{
  "d_mlp": 512,
  "vocab_size": 512,
  "activation": "squared_relu",
  "norm_place": "pre",
  "positions": "rope",
  "attn_scale": 0.411,
  "tie_embeddings": false,
  "parallel_block": false,
  "init_std_qkv": 0.0503,
  "init_std_o": 0.0411,
  "init_std_up": 0.0503,
  "lr": 0.00247,
  "beta1": 0.95,
  "steps": 5983
}
Each number is 500 + 50 x the weight over its row's rms, rounded and kept within 0 to 999. Layers, rows and columns count from 0. Numbers have three digits each. The size before them is the row's rms in percent of the matrix's.

# layer 2 attention value, 192x128, rms 0.0588, rows 163-191, columns 64-127
100:580512486502423364464594523454526486536546487490563570456453474568557452378555456515630433465526488580497577550442508444525506455563513433523494410495529436551485508496563513452415478497445510
100:515504436487403469471508496409489542506497484466513477596461557451418410490505577517544558520563471462516506499491509466520510460588470551523557499573587494507453479480527495446461464512418524
106:518488494494397468521478479473376542545527503500509524597442508542453481461529466441595445522435448574559426515557473476497589470559536429544529512540499494526508545500490491438428495511542391
106:505474458481552493625467428393458587495515559544496553516501518447484505465578493501511509510479530398490418489471513478445519452378524487584556465503507467497406578554534497481518401567542569
099:491491576512470516506474505505513518458478520466480506549424481477529432480482533497577518592531426411550521501500537547474583507540487527511470451500608460534545561546494624502539499475490450
094:492502530520397474541523490539537566543566490506607449527466450578457506442463437624545460505463496462450525471520543516456518417516554481527493515528368422482486555472533486396506457516508401
089:487528571417505489453501494581480400563478432481616485513479504557464463596473387534501468457477560495518520520391484433550489570470457426556464437476479456463512487514538501481645467535356482
096:406539489451492498477442533497436514444423541499482478477552495543499452546451539441432556557472498483507529534521445515487355555583426532485537432560443552512438462436508519457456550529467536
095:547525431478432531532505417464431523604486483516452492628461505533448479461526377426504539525486500492567512481545417490528467453522519445542503552511466471441538615472461487584445473593420402
107:509465511397487408475508499511514482497513456439567562411598494413532530474538542447458464410513505550492490475541539515501496492519462423556498500470487478531494500467536529494493444431451561
103:489553574532515463417580418478541521542503550479477469456543558428423490467504503597523535451538491466491410484509525515550574481550544476420519449448579511480482479523546556448486502525513578
087:497412504428478510494439496481482488506433529422507474412393501488556499445458404396471561500451493580535468570516488522432460452491574474467506457538502432453473403521497401492504495441492422
097:543545507479570502446484434492560545525438504477504536474435543419479510496567466509492549472508498516499447511490464471476516504480518544526422543470567615510485491471460478541630592537497485
095:499429503501432460510535543563465461493537566518471423568618487477502513452487487503472410486430574478489591456591431470566499560588455479442517512472506482479397470462517472403430523458491492
099:483526481443438491517456501527489513449502531443663436481515524423424496611584488424425484549480518502461530482391512531419556469449501538535549533472493442463519481442524506483580588396449399
121:447405428504491543433442549524495589526497478543469490572429456588539511498485604461526553539437626459457494550497471488449512503572492503488472470545443597565468468515453482479470540525469451
104:545537521584571475504510520499450565543530464555465523514406543509538442489541451565520519420542550503592559494509475541448516488459466573556548547466446495476451471448426505488488482500489470
093:510559420514543528513513495431497485470590522531421518392485466493543535441481534581488556477484487496499489414586506470498573463486460410511545464458477507430582499608459548511374487541515511
107:472359527465549521507420507548519494453454465580340493494504498540523499425454473494406451534571470498492436489504568460476456454504515364452429568426481571518476455525522535608562515523408529
115:585506509466491440351612470460542534515570557451582507487476493523505473492502515480579591421554506505536441530486549517553571468564548458449467409486567497502486477486550546529403488580450531
097:475472466464485416493481449525523614496519568575438474612470469538444452498544486488521488522548507527572421528503469465485491501466510601568456634482477560552440451458517496601473468495393471
095:559455464515454474421536457522467562531506591587523499533581416489492576432545452642553478512468533480524575461490431455531526509570479467531542513526436473529615494532498542435401533614521475
093:535592571495507477473502493493554528502515537435607416523407494449536512495386553452504430517480437599428479502493535525550454510450594459374533426573546507510550601517486535530531531511558470
107:499510504495564477500404462507506491519493450512475558423510573385492491473550538467471542547450496474426452504500591469430504441502491502470480531480567519503452519517600492527462534535397576
101:524524504436575435451464433545489444394419477438407567496526517377519488542508424370433580508467484504512530462499450463549475481523515451519507513477537569515511440490479472516439548524542549
107:466412434481450491459512523464456483523546506446582475475508516523479457619521522562508397454557510580529540518471419499477481466545434571487484492516534409536495459432520502386500481431530472
099:480514472511502418529588554453434503511440515469313556599460541487504471574432562464467443431513485479509360480565330564477444528555555551530442553551446540485517543478472534467495547528554535
119:378468522455506632566463472520426511516483514548419579554532476620494474407462444446496480575530505459426528520521431517558382518459529547544489526522514501457437490502492544545446492477524471
113:464397462512470596521432519617531509521500484473586442570469502570478550568463554467493526554424500506442551508480447537543526489455544496516474494552422556481505472520577489490532496478523382
# layer 2 attention output (transposed), 192x128, rms 0.107, rows 163-191, columns 64-127
101:389482557476545474549494394410444569487415575428452463504537472517472473546488386551421606530507450506535472494527467605493493527448550506516392550457444495493481482453498500518463411448489517
104:466499519578550524527457516436524506490437526476513504426516498486483494515509475450514521513564491474528503532471487532601400573426464508546477479514365396485534500491404516477493500426539467
106:480488491451502489469567451462566478495379565401517554443417395411488512511480441529458541532616452514558513439434482571566558515446513496527477453479464400498541495433483501501404518380549439
095:611500544521518427408543444528545469530538573506625440516499477538515522516430428475404514571583380545520476412552451486530630568577532432509527538469485435445530558512533564433526519495557539
098:523414466528428500455484488450451497501550475511489520558546506521589484536455478487457526470477536533466512478503472518468461613466554503578525421438459537449436530511458436391507516428523523
094:472511455541478455475538555482531410479463510367457567436613572433464511551440526462452566547516500591517461531528486623647536478392434482467519479504427436539461479459479525545569498508517470
108:485456538558553535547478523540539608556563543518522499522495577434422447469536440484559501626481489425517486559586452593577517446478499511514511600481559486532500440548398524486458542501507531
099:516509454454491521485558538559507495544627493593528518492502477491536497448418525462561469470471522481388479534480532364494633523458550542523497545491507475479522471555503499501543514486473558
098:528497550472461425520472428546611527543531599593537440489559507423473440423537528593547482456593448418465518477474484494505501539463506520529379498515514453505502546494515551374548506436509554
096:494528457540417563507511552483503575448418619449494525506411497577512492504516419489553492518462567625517451562417547512504561513467592484503448506522483582474510530455419429598472472473523518
105:449400465540611573518495506438495487513554467541486480512522436468495549413534464346457494526524520456556562411541521475518457535446491457515470450539531606509470549495521515471500428562374513
100:485534475414510504494462581633523530556582518508542575499398518505489474558393612457546413443496488492478436509479531487509532513419533562522522534435438539463522453603465540509446569482512511
094:484467572524509504517464510606541502487570534608450452588571510451539521455491571520474465419519604560504445477464466471475566484453510470474516490559448543514506569541484579450541475505492401
107:438569573443476408542492470466416402582521452553491476431505492515449474441427529557478568504554552424539588473456456550522452417570490432551554465469521576489583455538449493454460532569425596
089:417467510505542480471399421396414498420476512551465602541483601483531435586469453506409586538610475505535475542579485477451494434503505525452566502447542527411455550545493478491512551444532527
097:546547479539490444470520520498480508502457466463514518469492547518462501501423506577535485404484508564526555492430544513501541503422511572459486510534510397566536503431690522497523488516490498
104:557472435457531540602526448620497541525488463497494422564506409629441534514447629430553513580473399517367452408500502475487520483514515452524446435547540472423501517523483442546541523613522528
102:404421517496452419464408545502457499555534571577421593504565462565429503442481566417459574440427458524503501572417463475501458542510393573495489483489470528474460490448569434526469474469477591
098:548563488454484565608566478558579551578617523497622486530524546511441525507581485535623423423416517470581594509528523536498507550443627532561550479503451492490599525513560479473463574582540505
098:397449508472480467563480435462508512461400480511451602463398554461484513499513543506382559520487478594526545356444496464520436541502507495514478586488526519471502456436451457485493560384525385
101:601534577510438545598546417369518458438506442491502586520565485477565507549438481529491463545529405523485588471551570579492480481450564399492466489545454434530520473488525558354495527558568549
100:482477539528448406499413455353444516553391568456536455460514483433474624490497444569441499523470501391480489528475476586471523441455421437425452406517567493511475534518520523466533399487451602
087:591461432496571484568464460500490468509532544524488455519539527554480504442551588500504541523621451407485447532486443424560506504422471545583484540512485472455476546596530554472517487538451497
100:586536508420476491450476519558506497496525585440500486600434498534433445471499502465473527427543480536605525507467465524509512593582528506466506510532542531389520500538390525466578450491481532
094:401509433525530583505541567584447500528569488597604537497523450516518481502462585479588501404521506635470508541550628436463529492572495544488515516439518546491571512568476518482571525445422462
098:443630576638461470514497439439485507484441530450459520502570509462453577391457526468521532505494476392540422528496561613483473484378547481576484493598470539535497469490492456515501461444544522
094:463498493474525567436501539602518517491589498552550473415571433544585449441539532465501561554509601606466506517394638401566549514504538556569577478553442526585498436466553498510512522525469523
109:628575456484426521523509545537506447499557446582597398497541405467605471629431502569525439552480564478482581512481553491436551526548523512454567497459541536527521505538500480486563495581535541
103:551576524448518404498476480448447546455464509548493488547484533426492457512500565590479463387532472508503449527504529496414465469485409519506512446495557445453480566450506460434476510477586480
# layer 2 MLP up, 512x128, rms 0.133, rows 0-20, columns 64-127
104:558471509429497545505455479546545575564519485446508547495488458450526508560467460454513512546418470512555395536479461607497508478470507432571413580522352505461554454565596496453474503449577457
105:511474564473461498499410484491492559541431488509498467451546398549470552529512582482514600358535461409470508465586521508473518587551437426550425506510509529470584535507536541490459533551502525
109:500538473469390487487440488532494442496519446421485598451574512570485574546537499444514465488519511543464564527414394498509531571538445449491491492540487449505413463545467522580485548551529461
099:509559543552515504504484477475464527466415415524475477571425419538563563525441451585429511529509504520482464474449566541458601582518494514442460524471441502472438499479598536427496560482541537
105:619451523406426500382532511429514519565531509529522432571495550503586515502525577499539598545481456474521422499541451579488499482582486494490522519402526518526499496495535475548457484486458462
102:483512481469502613478438375475545572514420439506569585491496480504464523546484545525505495540422495529423479508455441498478539508544479510571532540479458534454567637599605462464467569533554539
095:549583456479479539492554511524605588539476474498512496517497474495540521500584503569489463506498451514501460446527424550500489557659519469510507614468487464429372565633542535478591508518541532
091:599485486515568641476440539482541544487547421568418551405596530457441496470537431476520471541473517509630496566451430491506531536512459490477512606497526445466530544508550461452367458509504489
110:449516557334565549479404500547516517452596510486531443460552512525608509449605488546486464497527513426498539522419474515484440534559564497469489562521409505466385523548533561589581506486455476
099:566510566529522567419542501533597496518515533524552558494433517560599513506482547479485600511552491514497435525499432475493549546525516564537431471492575512429488493492489492485534557502520561
102:527604540594455475568445509480497596446485457523442519524555431511533556538520491573577581445498445536410505549453467548482563537494475458582438576494525533419539555518481499483450559483487556
097:512542592459506464561521496465606488468507430486484482520460504501452622586540466603414537536557749460499538496530528505450535566558393464512439478531504549478501502573426479477587467561539550
093:503479508477466567515468483592489487568582457584501474591431508439499528518533556470546515506477575443561431456491588504490517509522498603502408450493495540518472448483590509561535491568445518
104:626487480564484443431510538549577570541544468513521561461483510512459591468527492618526521500396479497470494464529481510437495463590525534484474584486554543456437574504478516530479416515458501
101:503512568512545454444454402443543458403498476450450548627526500538537554499541550574504463517552543469521549530456589500477535556643563480542476509501451419493540556527446612478533517529587464
098:542453492454508560509514552524441516443497533522499464455501518511405517437484508546522510405518565399568463561548525466472498537526442465579452482521452585497455478513541520446474524558528415
104:525459475475523488496490483512499496488533506421437453540417468491567563546547519634557470384504599481480555519474528480509585506592374479502442590463466464491487418597485465537563594556517537
091:496548542391529512491453397605532588497408521481533513471506512547497455504536485479488452464510535484462498492458424610448529594539489587513497474513553558472563482486564515467500489439490556
086:513532517512563461427604517406434495481564419473566499564560544415539541416549527538478527380470486494536566467505455520508545486579446429511498537352473399492559521520669542463498511509554510
106:540536442514439563528509472502479522531518520540412545551429394481544563483503558436505472491517636555485525503470507540443476516535555566473474479533499511530479614516497681565459481592472411
112:515548410430415494535456490531578488424447429550482585470516447616577452495604482489430486475492508546490528555472476643478483513506419451499497474526533501486483554467457561402369520489550498
# layer 2 MLP down (transposed), 512x128, rms 0.122, rows 0-20, columns 64-127
105:498511545511532519506489591486522448371553475316512493536464512598541512514561480457628402534440523541465568567479441526532509471489486514463557550526517555537479519487458603502447503478442566
108:510506569598502538571521517520506454547501455386526421384466434477556433474414458430486457515513494475479473537508561454488509507527526382519518384496534446505569426519407495564470499453474468
106:426459566501531564454357491471577520507519469490482540453485529553503469531474590447503540587488403510479512517518511514447480461508458534494513544543463550550499461482568566434616615582525495
099:505395479516473465550484475512519492501491519559497358496507515552560501504591579470580573472589537402483530503503461575516417550476373519509504478536454485484451512441557472459523472464592510
102:484429579535512477587539527488505567537484506408454388459510491501549543543542466533547442555616541459475516522489504454464510520473508540431572459498483473450463483480549388533544385533559551
101:543411434487468416494569514453570506507479557506492520468491619415500390443487517491545491550468577536498474510544413492537476466562474395540531539437384516432575493513532487509465491545523498
096:555529554562557536513447489572586516431556539449536449524482494427599449519571481471528502443575488587513504452518455508535511556503562454542522511509477495545572435408462454502612502478563506
091:429570417592397470482556470502468517419484491535468541418531496440491387464527467600497500536540573496491580534496548468482478501538511470593470543406557525551551485543439445559574539467515526
111:524462494545528505475428489433453429530507508520534524541585512522466522487539490487490544614465620483423547484536446516606525495447504505418451571463436479601532521441535482484524510483477458
100:445517506538470504405505550667510502548615585421473479493503431583476512559434486479365481429479525461468507471591489522540532559485613549478443522428519501514433504416508512506553545500510469
101:531495559435518489546481437446418414485435442501503489565448418504646522547398467471424531467500567555419407524465495407496486475444481531527473507555578502498530510418530518498386455474544487
096:424554539475456551511569465507508504552497519490403596568511464444364565467443419399403501450422490475521466474477522482475543412462395435551594473532464481471584408470406507545427473526435509
098:491420470525538462413569517522505468582440482498552477495519454433524473492405484523492541496492516512476577437489478517583482507488621440453512590495418398604494528507526517494445501576387534
102:521506478611542512551337597521498443472373524441573468424578451480490421579409561582501486560473495442477563460521496429485535465563575425531490490454530391461508530508494572567532547412503519
101:383504446409468469434580483468536509425475474474447513493451498548565475468426531560450430472487443442526460518489534414450473485405462504462497546504524470477519521546469414447563507441574604
095:506475469457555521496521502513597422516443441496471483398510569495499440518489545586437601554432422507545526484526481535507529489486523429476504589500424455544502444495462519522514487546533448
104:533413532538398476498424558606487638485448552478459470493497541525517590537450465556511474494509426500476502482460542608442548515532420538494542499548545501445520523472426568446532556586485528
096:535523587449534481373541456487504482471471533498582510530458552570527511553499480482470426446480409483503552477532436505478487565518485513588526542493538471419508474510546529507517490475556541
089:451528563524520485542596551496572549485469527545559569432511475538505427552522498470500468426478493543515543502485585501387486428473434463562531534483485461559622548511552455478475533410541386
104:539551484459577478464427445466435514484466500420510442462473544494477517462463564507531407520498456446545549480430534501539545513437650446364510598577463517510458568508546558524590521573454491
112:540462495595512452505448400531561442500596489536513494478549523483522409502387513427520359497440596492469511429524516513541546582433578469415501456533564540518516492388499505495481390470448499